config = dict(
    d_mlp=320,
    activation='swiglu',
    norm='rmsnorm',
    norm_eps=1e-05,
    rope_base=10000.0,
    qk_norm=False,
    tie_embeddings=False,
    init='normal',
    init_std_o=0.0435,
    beta2=0.95,
    lr_head=0.0128,
    seq_len=1024,
)
Each number is 128 + 32 x the weight over the matrix's rms, rounded and kept within 0 to 255. Layers, rows and columns count from 0. Numbers have three digits each.

# layer 4 MLP gate, 320x128, rms 0.0903, rows 160-210, columns 0-127
132078120184158102120161194132137166174127167082131111133068153099161188179115130103139139106123167161105148089154124167132131125156132096135110157141151124122131141111109109131211163196131091125097052151097121120187119119108037152109133121164143103104136093162128095120093121177160156180170147129129146163120150138164115142200128144130121149079103131103136120153135090154143075135090
145145117152090036179139165180086139106143099090114116119095150124105141122219089083123093194158215150106096046175103105142101114105119072143109162177128141140153115130111143161141103154137136168087108185087152104159095159146090157123112152114120094104135091152183081157110094159137131093137146130100119030109145150155091137095171138183143096126137150107157137168155129143124070126125
112115098144125076142137113125161106176159152119135076052104098118210160116095104142163115139121151147173215122129080160128112092157074096125125133160158103141149114078104089145136137065146169159119151117129155161149156123148170098159167110140136084193157085153095121141144070132078046151045134103125076136121083110107113126152103185105074062144143094107125175112116088088138042159096
082125126125126116141105169146153109123203131123133141150060087112122139114157141098091112083162163175134090153105144090133149153125125110092165140179157088184125069112156140134081094094097146134145150129139181186138100138175131163134147143160103144155153104073095110159153127111118166116105141101157133136131077119129133108024133132115138113168150107144137100149168041148204086115140
108105114139143077156122179131149141118142128142114064156120154136083165137140163108149140114125081145102118044168105100122119193109106123141155146155151096143148126117137144157118110155083130081137158116091131130175128086117149138073142162109115106129155157143188126145200200104105111207163113120134061142087106143102090087172142088069063075128092129191115135109143112140149120113115
143139145072140141175102131198168138140163098141144103134099148148146132117110141106100119162110155122152160135117155104085112128113109137147152126131134160084115048094076149115100134097158125155166100097126135097089096139149122079167097098136136108155169179132117158153144088150141132075082107129120187115148130111102103109075147084118112087122095100133123128106134102138147121108143
147118136129074155184111122126172140145091149117137139164147178154106083112161135103122070130112138122123143111132117110098088163159096191131196083145156118201131085108151200147098126133066107100135158154136103139079138110139114130134132111083175087136163171103121161080106105072099118106123144119160103092154113130135115088098102192123136133188117109126191128134126142109148124197118
114145120153124146178136187131142120120140107156124140164130082153114113151134154145131132134073172171101138190160145133108115086127112108122164177140101113082105133105142148096156173057123125170132155090158129161106066139115125183179150118123088151191094150081136100099173127108115083157135136181102159122127140058131117144148080079100037132096143132149116134070090184079101196118129
122138117106136109096108171141148129145152141139115039118131140196130113095135170148165143144113125110115117213138092154172099166157101120052131207167122122149120121105105152125143153113071139146143115141115124176139104082135131069052110116104131149156165149080174122136168164117083102067126140091171181132114147158116088108139112089116140083144148155167165146147165073092140142163132
092185138185120074126192127110125162103131169112090107100050155121081117113152146131145148167184146118089067161197124132116112120110149136153167116162162135177117133114099143170143106114139133184046105149109171168101160113102164082163142164164170162168055113144138096118142125209070138142172087149138101082154129141141176174134156124095194127084137113092116131112158135161062117136067
096216133122189151096145177145116140141135104144137072106098142051154082102139124112098073093137180136105142140166119116137122139111110135140172141132098084175125142119113146118144156117170127166138095125116092184037105143109147128189096125091180105168137152124116119162069160207091126168096158179089115117168095085096082078146092110089084124152159201096135122090139160129138110106094
116143133130069104074094174115127086130117131116135151171159114117110115152068136106149174114116143101178158146130173134098112106202085120098133193094127143090113134102117127131093152129096095115094143125188120064143182158111117124087160130114165134134125184157124153128164124168123173097120121155217181154112138139160030163158065121140102128104077083172135146156138147183123089090199
110085124126100101122159147135092124136116127082097089161092170121117161104181075096103079191102185096157157072184178136162057110146176000120162156148110133195160136059117123129128155110169176162164147139156100188132115149139109142144109120120123151134120175123211083122105148166155089110146140139098103123165091194119107191185175164108156137152161121136138179116128163111125213105116
108137106105125089079187159112154177125167165052135092157112143131136139123166166068110110162131139098082124164100156073172092180094167129135177130122205183127158110094164140108164247124119120079101113140098134143152128130143106154118151118144089146122123170155152092145054145117113081081151113146079100147158098187100138125181183136124171181154105083140130179121111162117119158131145
096141121151128111134125099158151112102112141100120146101114089115078105134117127127114136155180154145093145135130124120163122134123158163111096170208193120115189081096074109196097121135159134136036145101117145159154124156118102166150169145110153132151098104165148113076103119116151153083129070182154125111134119116089054185183153142141120136132141147201131133164146161155128121095122
146099126105130114153128093169104154157126157136121120111107122161119132150156051161139176128186107139124122052142153104084106093116099160107123176143143127106067154141129133141115108159150127132113147120144084071144059141187148164088143160132104116144099188168115098110163157120124135150108138110096086133126202137081123090152097154138100054126129136087131143117110123143096141110099
151144125154120117089149132145171143140109146091131076119130145112118101102201082108149101131195161105072056138156116144184117189104100162149156153170145174085131101100111152130130078143123107157082142170119170192171103144182130109136113092094149138176076146111134118121120164134078178115113128140118095123098127210158105109192143127132162110156138106183131132141182083200108094096118
211116146168116122196207090088157141174161060027136105189081232127160087182130169141157179160098128183082184126155158135106115163146067162047199129107138087137082138098137176139087101107177152112167139197222158055134170089088092085102170140115138160153224159176114170070138141195151145099149092150120146172132150141144106039195126081180044087129088161191136086127095130094193108138093
110194119163111141130087065112141109068139101139144128115149086123175105134161067126142139085099178143102137057153138161108137077094121080089095134116146123089072145119168130167107134108163083178137132152106157184121130149141098079125107158135153081191158109138116114099113120138136135117171193123114162079057115155094127169149152153123128169160169159079148153170135114142152137097152
139173149129138169117150130114086154129171167130121152207144107159226166134028094135138100165094112096141134172088143140116146189143131101111135118077127103117168190130172105077131201089152205099120136141152153125094136116131125144131118156149158119085176124110150159150164151172136105135141134151138168210098148137111112175149136150172114126168157112149165136134144199203105148144119
090110106119177136196112089184097221130157162122122103137066073128160101162113095147153133125148165144094178106139142106145092101132110066115108147125169101122094122131141111150072149088128148146100099195060105155089082166123130165120093137113084142103128031161168081087138118100092140143135159094107126106167064202070116201115143142170147121131137192112139115102125230139158189117014
089176148159081118136179098136130156138115103132151067183106108100114114142169133187191126078123154085162119135166101063134150152150105155120137155165126109101096126127101117162103114160205118138132123129154105145151149103162092119137118076101124142134146070159127143130154081127124079164135114108098108089152150119118102124145119132193143133126118200125166126131194034166145093132092
100094105187085026178151128174125071115123132040095117117130087149159150131121057161170128082175098130179124066101134114134092147095194096144078152094129104121158151151137162137097160130182122146050171143115198210146144131149106178126120199180120173101105070110114172127117104154104164102178127134122100157147148145129134105137148110137098120156127148096107136168175157072177101164132
114178119124119121173145161124143161103206106109116158164107118145164189109158101083175146139155104133105112143133108091116133086097127082104129150182138118074122175100204130172082158150187098150098132101075124164116048127133093116201104107120172158177118057124175065183098124149102159191130100158070122144154111148167127180144112141105104070137145132189110139167117091125111138190103
126127166113133170237118066140113141138182120177131135187083150058092117111208120095167156115116171158088124112149183112148196175155068172050097128097087120192079077095132143145121121163143145081203095134093142062223084101099110044077203124104167102186208158130094138095095156136226164138172138147145179138102099174141161059218184112123085121168151114155183179140099078136153155080172
109157147170098125140110128149104156170238142117110135131110158059159101127169133128095163152093130121042158156134168132160166134134121172137126148128103135089154076145138130119139102112186141089122123140124134190162174153088151122145148133143117162167130094098092085102061138109163166099106173122136134109086156097129146117139153067110118142126122179124068167102108154180163109095116
105184099107114081080113142104142159109106100120156109153101122116140102166144145125114159147126111150152095147136099146092131086158099120126160097100099139100139116128081149115175111104095078109154134157113129131167133124110110082080242109120114139097163171141153156156160121222164160123147147142120205084127119139184158113126149169086133110107199102100153118142108174174111082193180
172129099137142126176130155095161124121097134108127113127106144104097120094141118104149119147117174136139107162151080128124147130131090130122180145194100105143179107140148117123132064098159105143118098149092148164107161139125084106111194106136130122135181140145127085168072147125081109105162149143083083074188104173136144159111141046087188148105140104135147142140086116144122093154075
143180159092085140057129141098093154145137127061134104114076092087109124137116130151136147102076022157141161188165160144109161149147113135118128062049132119095145174148139091120153157101127129143182099099108074088105156108158127162140130101118143118163162123110176158132142142142120098138128171149132151155172115141143114110118140151158075126158139186102122158098144118158168137164111
086175083164104141109114079143115156066117081128135193157122114129209100157122108129151164123094149158075156095087118165146145083077122099102084127127162147068131172109065100193182121070142142153109125126118186121144122153150082146160117137139123098136104033130154113090154110076136136142110130147111155116088141140172134096132162141083104176122148124102147087133123099118124073116100
094127080130120157168151112185202138084122161119168172079121132080108159129139121152184142153183126128135138086126129159120147119094127144103106166174171152082135136098147131195149107136118097102151105155086151157112143161073118129058086048153137152144156110151137104125137124151155117115104109143098171111134114104125116085142124086052036113128160134075149077127091133135110071145074
110129063133126119044164135145149148115116079067123144141146136148170096099152081171138104090105120149096196148138149140107084102088098128166174206135146125111126228179106122142112112099088170125105107099089162023047075148087112144139119124139116142125135086140100156133159158130145092128135096143092083142118111151133133164076148137143095128152161106140129107166141143125140089143114
149107152135141104171119114122193139100142089144159111149131139126105134134171157144093206108128068167123148188130140138160155205170130147094176137111094104172192119111121177162144128118153138136201112148108127030137135120121148095133138173057125122114155179117135128158131123112147150135131147113171184123110147133125148101130081088115082076073137131141147158118144134113177134131130
108113171092112135125105118196115131142199151155141134090200146102159099136172064102112125110145170158085173176148154114142179093123118154072127163117123119202089111073103104094148113123096089098140124122086147150124138117131101141108098165107118102169131119122099124048057119111131171114166110175095126159159166103161067145107134093140142107183143190151100151165111197150166116143103
124145140162143127132138067112100149137152100095157162162198175123098116139134129091145118051143142100162167138119164146091091154100162111110193127170156107169121188138142060117149168119139136071138110100129179121188133146063150114051160160116157120058116136140113182136124176148133165134096138151122109155109128121189159198077063123124104059143142127181179150151148136126154174174151
141143160126141100150174134109133163146125163195145114104132134198174172124105131102097094100056040126142133080096114126148106157145094122111153078157132089138115110147142106121089149110166121104147132159164113140124203109137159084103112091128205096109172196101147156155120136229150115174102153139162176192084094110159085119095152122055107070111169083117202157162122095096167148107181
128146132072104125190105132127147099130173139064092105161119228148129140154141141116087095172126134113127151121179167102101111077153197114120106117129131157169157087102123116142097197169211163108171142096157126161129133139149081161159121170141143156113148124123156084179133183110158127124152098166108093164160092075073114143203141162120138103190105100151139111121098148149133156102108
133164156124098109095248111150138113101178150154192122176067163102164181085171138152155160133167125206157142121228133187046149149190037103174160170145139148106169128165094167134138141066126148073201145157057139155130124086093151120106173144174180127112163131099150120137092140192152172160180165165143147193080084178121115115075075066071063080096169101255162180141153146174142137136094
113168119139093106163097142131115163148126170119109082093073130117156091122140115092106131094103148136135085129148165070138143083085102106099067134131142162117139114088067110129144121029146134158111193105142093196156064170126117131160162166114147182176146132141140084086111115131130182102178152148085130157118116093113161169144155144120142114123139119122142152091139148168101145097112
122114146161142134086113116091151151174152142199154164142145127111150095147160144101094166151125072086079164157145183135157126108140111149125161107121141124181129169097189133079123150139135109122137125116142135089110150071106136135160121112138142098104150140125038152130116129081115106152110108135131137087099151094164154137096082142136130119104138136107142145091104127116183118185172
155121107164077128136108105213198170090136158106092109138072119138126121109151092128160164167163170112097129140138123131143179101046130104094069154127169153090123109099093107181120107185164065107068102179105159112107125147098163123129140096153148166126109097179117092144127112115113140155137132102056110081122146123104152100157154080131033125062090115201166104138088114122114066126061
105114127178105093140123173075147129148099110133123121117087126157138106166064100121139085116090095104129079082212157106125094135109104103113138183090101151156127152153127125122068184142152154121085169127128069160120074107130137121151128137126112183116160161131172134197151096142096105058106155120136041148112122159112111150203143146131152135182133067153139149158141129126142142123118
080091118151074202055139146186104127111135175105142125106116121120164140111118136135114148128113200181079180179097149145172180116133098104152130181115205136157122158137194143132119125123168128118105111128100161188115146103152177132122121131167093090177127053105119147086139138092151150138111126111098171135120071165142078151112155182113120113179153124133144063152109106134162088111098
133147096146116116086103109090136152084149097148111160128154136136119138148134072142137142126146158144099179066102132105121213117170182144099061115109159087107202088126143148174138127138081088103105127094076128148189063091137120097076144075174137109200124058148113116095147174097155130120131116173133100099113089124086165105125164087196141107172095171084132128146095105153147159051106
150157168103112110138165110138159123098123110078126090177076129099158132170153129161111129148183112200156170151120145128110114088123131129115165172170101124096078139114140173106141168115127093105126111115060142095130079122105107104131102173135096183182168134108119143107135160136103115097125170165129153107126085105140113118104166062104155124124124134132116101149139138112193149054108
164169137177130145079123065069174190106171130135184174179145092149129117145155143080100204143113096106114151142117164156102158137138128076081186105057109162128140175100122150175132161105120173168130121129068081129114121144102084130204155157081164126117115068177123130124114077166109141109115187152133152073140123124151136124112137147189139122131098151148169144138108168190124109118087
093121126117112052071136169140110077119168136121128142142093087147123109109099137151138123145141136140112169152134169115139139135154154104101087118172102137234088169116119142151107123148079152128149152136109148147109125095156106130104111152140088144107126102133158125201085157206113108112181123176165169157140041161118075118110113152060165095131167128137126130144140100149220090123194
120124081169104081161094089112137107064175124111122111100123125107134142134130145109130188152177148134116123134109133133138114120091177134142140110095137153132055115118138084122112167080134105137106171081106183135150076113133144183168155115147136112135133117116105084110000127139097120165126143197135143129100156121101146161151176142112114150172087135116138211140113113137094162062148
104144105170138073143104153234164121088200151112095176164122137086130151129131107142116131170157251145148167100134167138115137139140175083116129149123112120143133169089129171190066184177120146145135092138109103092071051151121138164108128113217168152066087022124156056106122115136121092107111084126083150088130141165102116202160150120093142103162143105124135081193100143169157076043148
125115137136176106133144136131192158097131161144167128147111155113128159118199133124053105112161218127103155130167152091131126116094136138157144160193139133130121105093093074177143146138171150156168101118122131206078123145192135159157131135169184155155077113137095089084147140138122133108160118165129124075155171084137122162161172149104134138110132166120112153116130147171110175086095
180126135174150144058154127100114145181108137190187105153132183108172127154091149110203121081160126143132177084144157135125091130201110119158121108130129091149135146128105129133129085078074180104090152128120076123160153137128095096114115175099111116130130150146102114117075072108100068145187076124161149096119106129134160151115123153107106142157128141074149070162165160094119055114162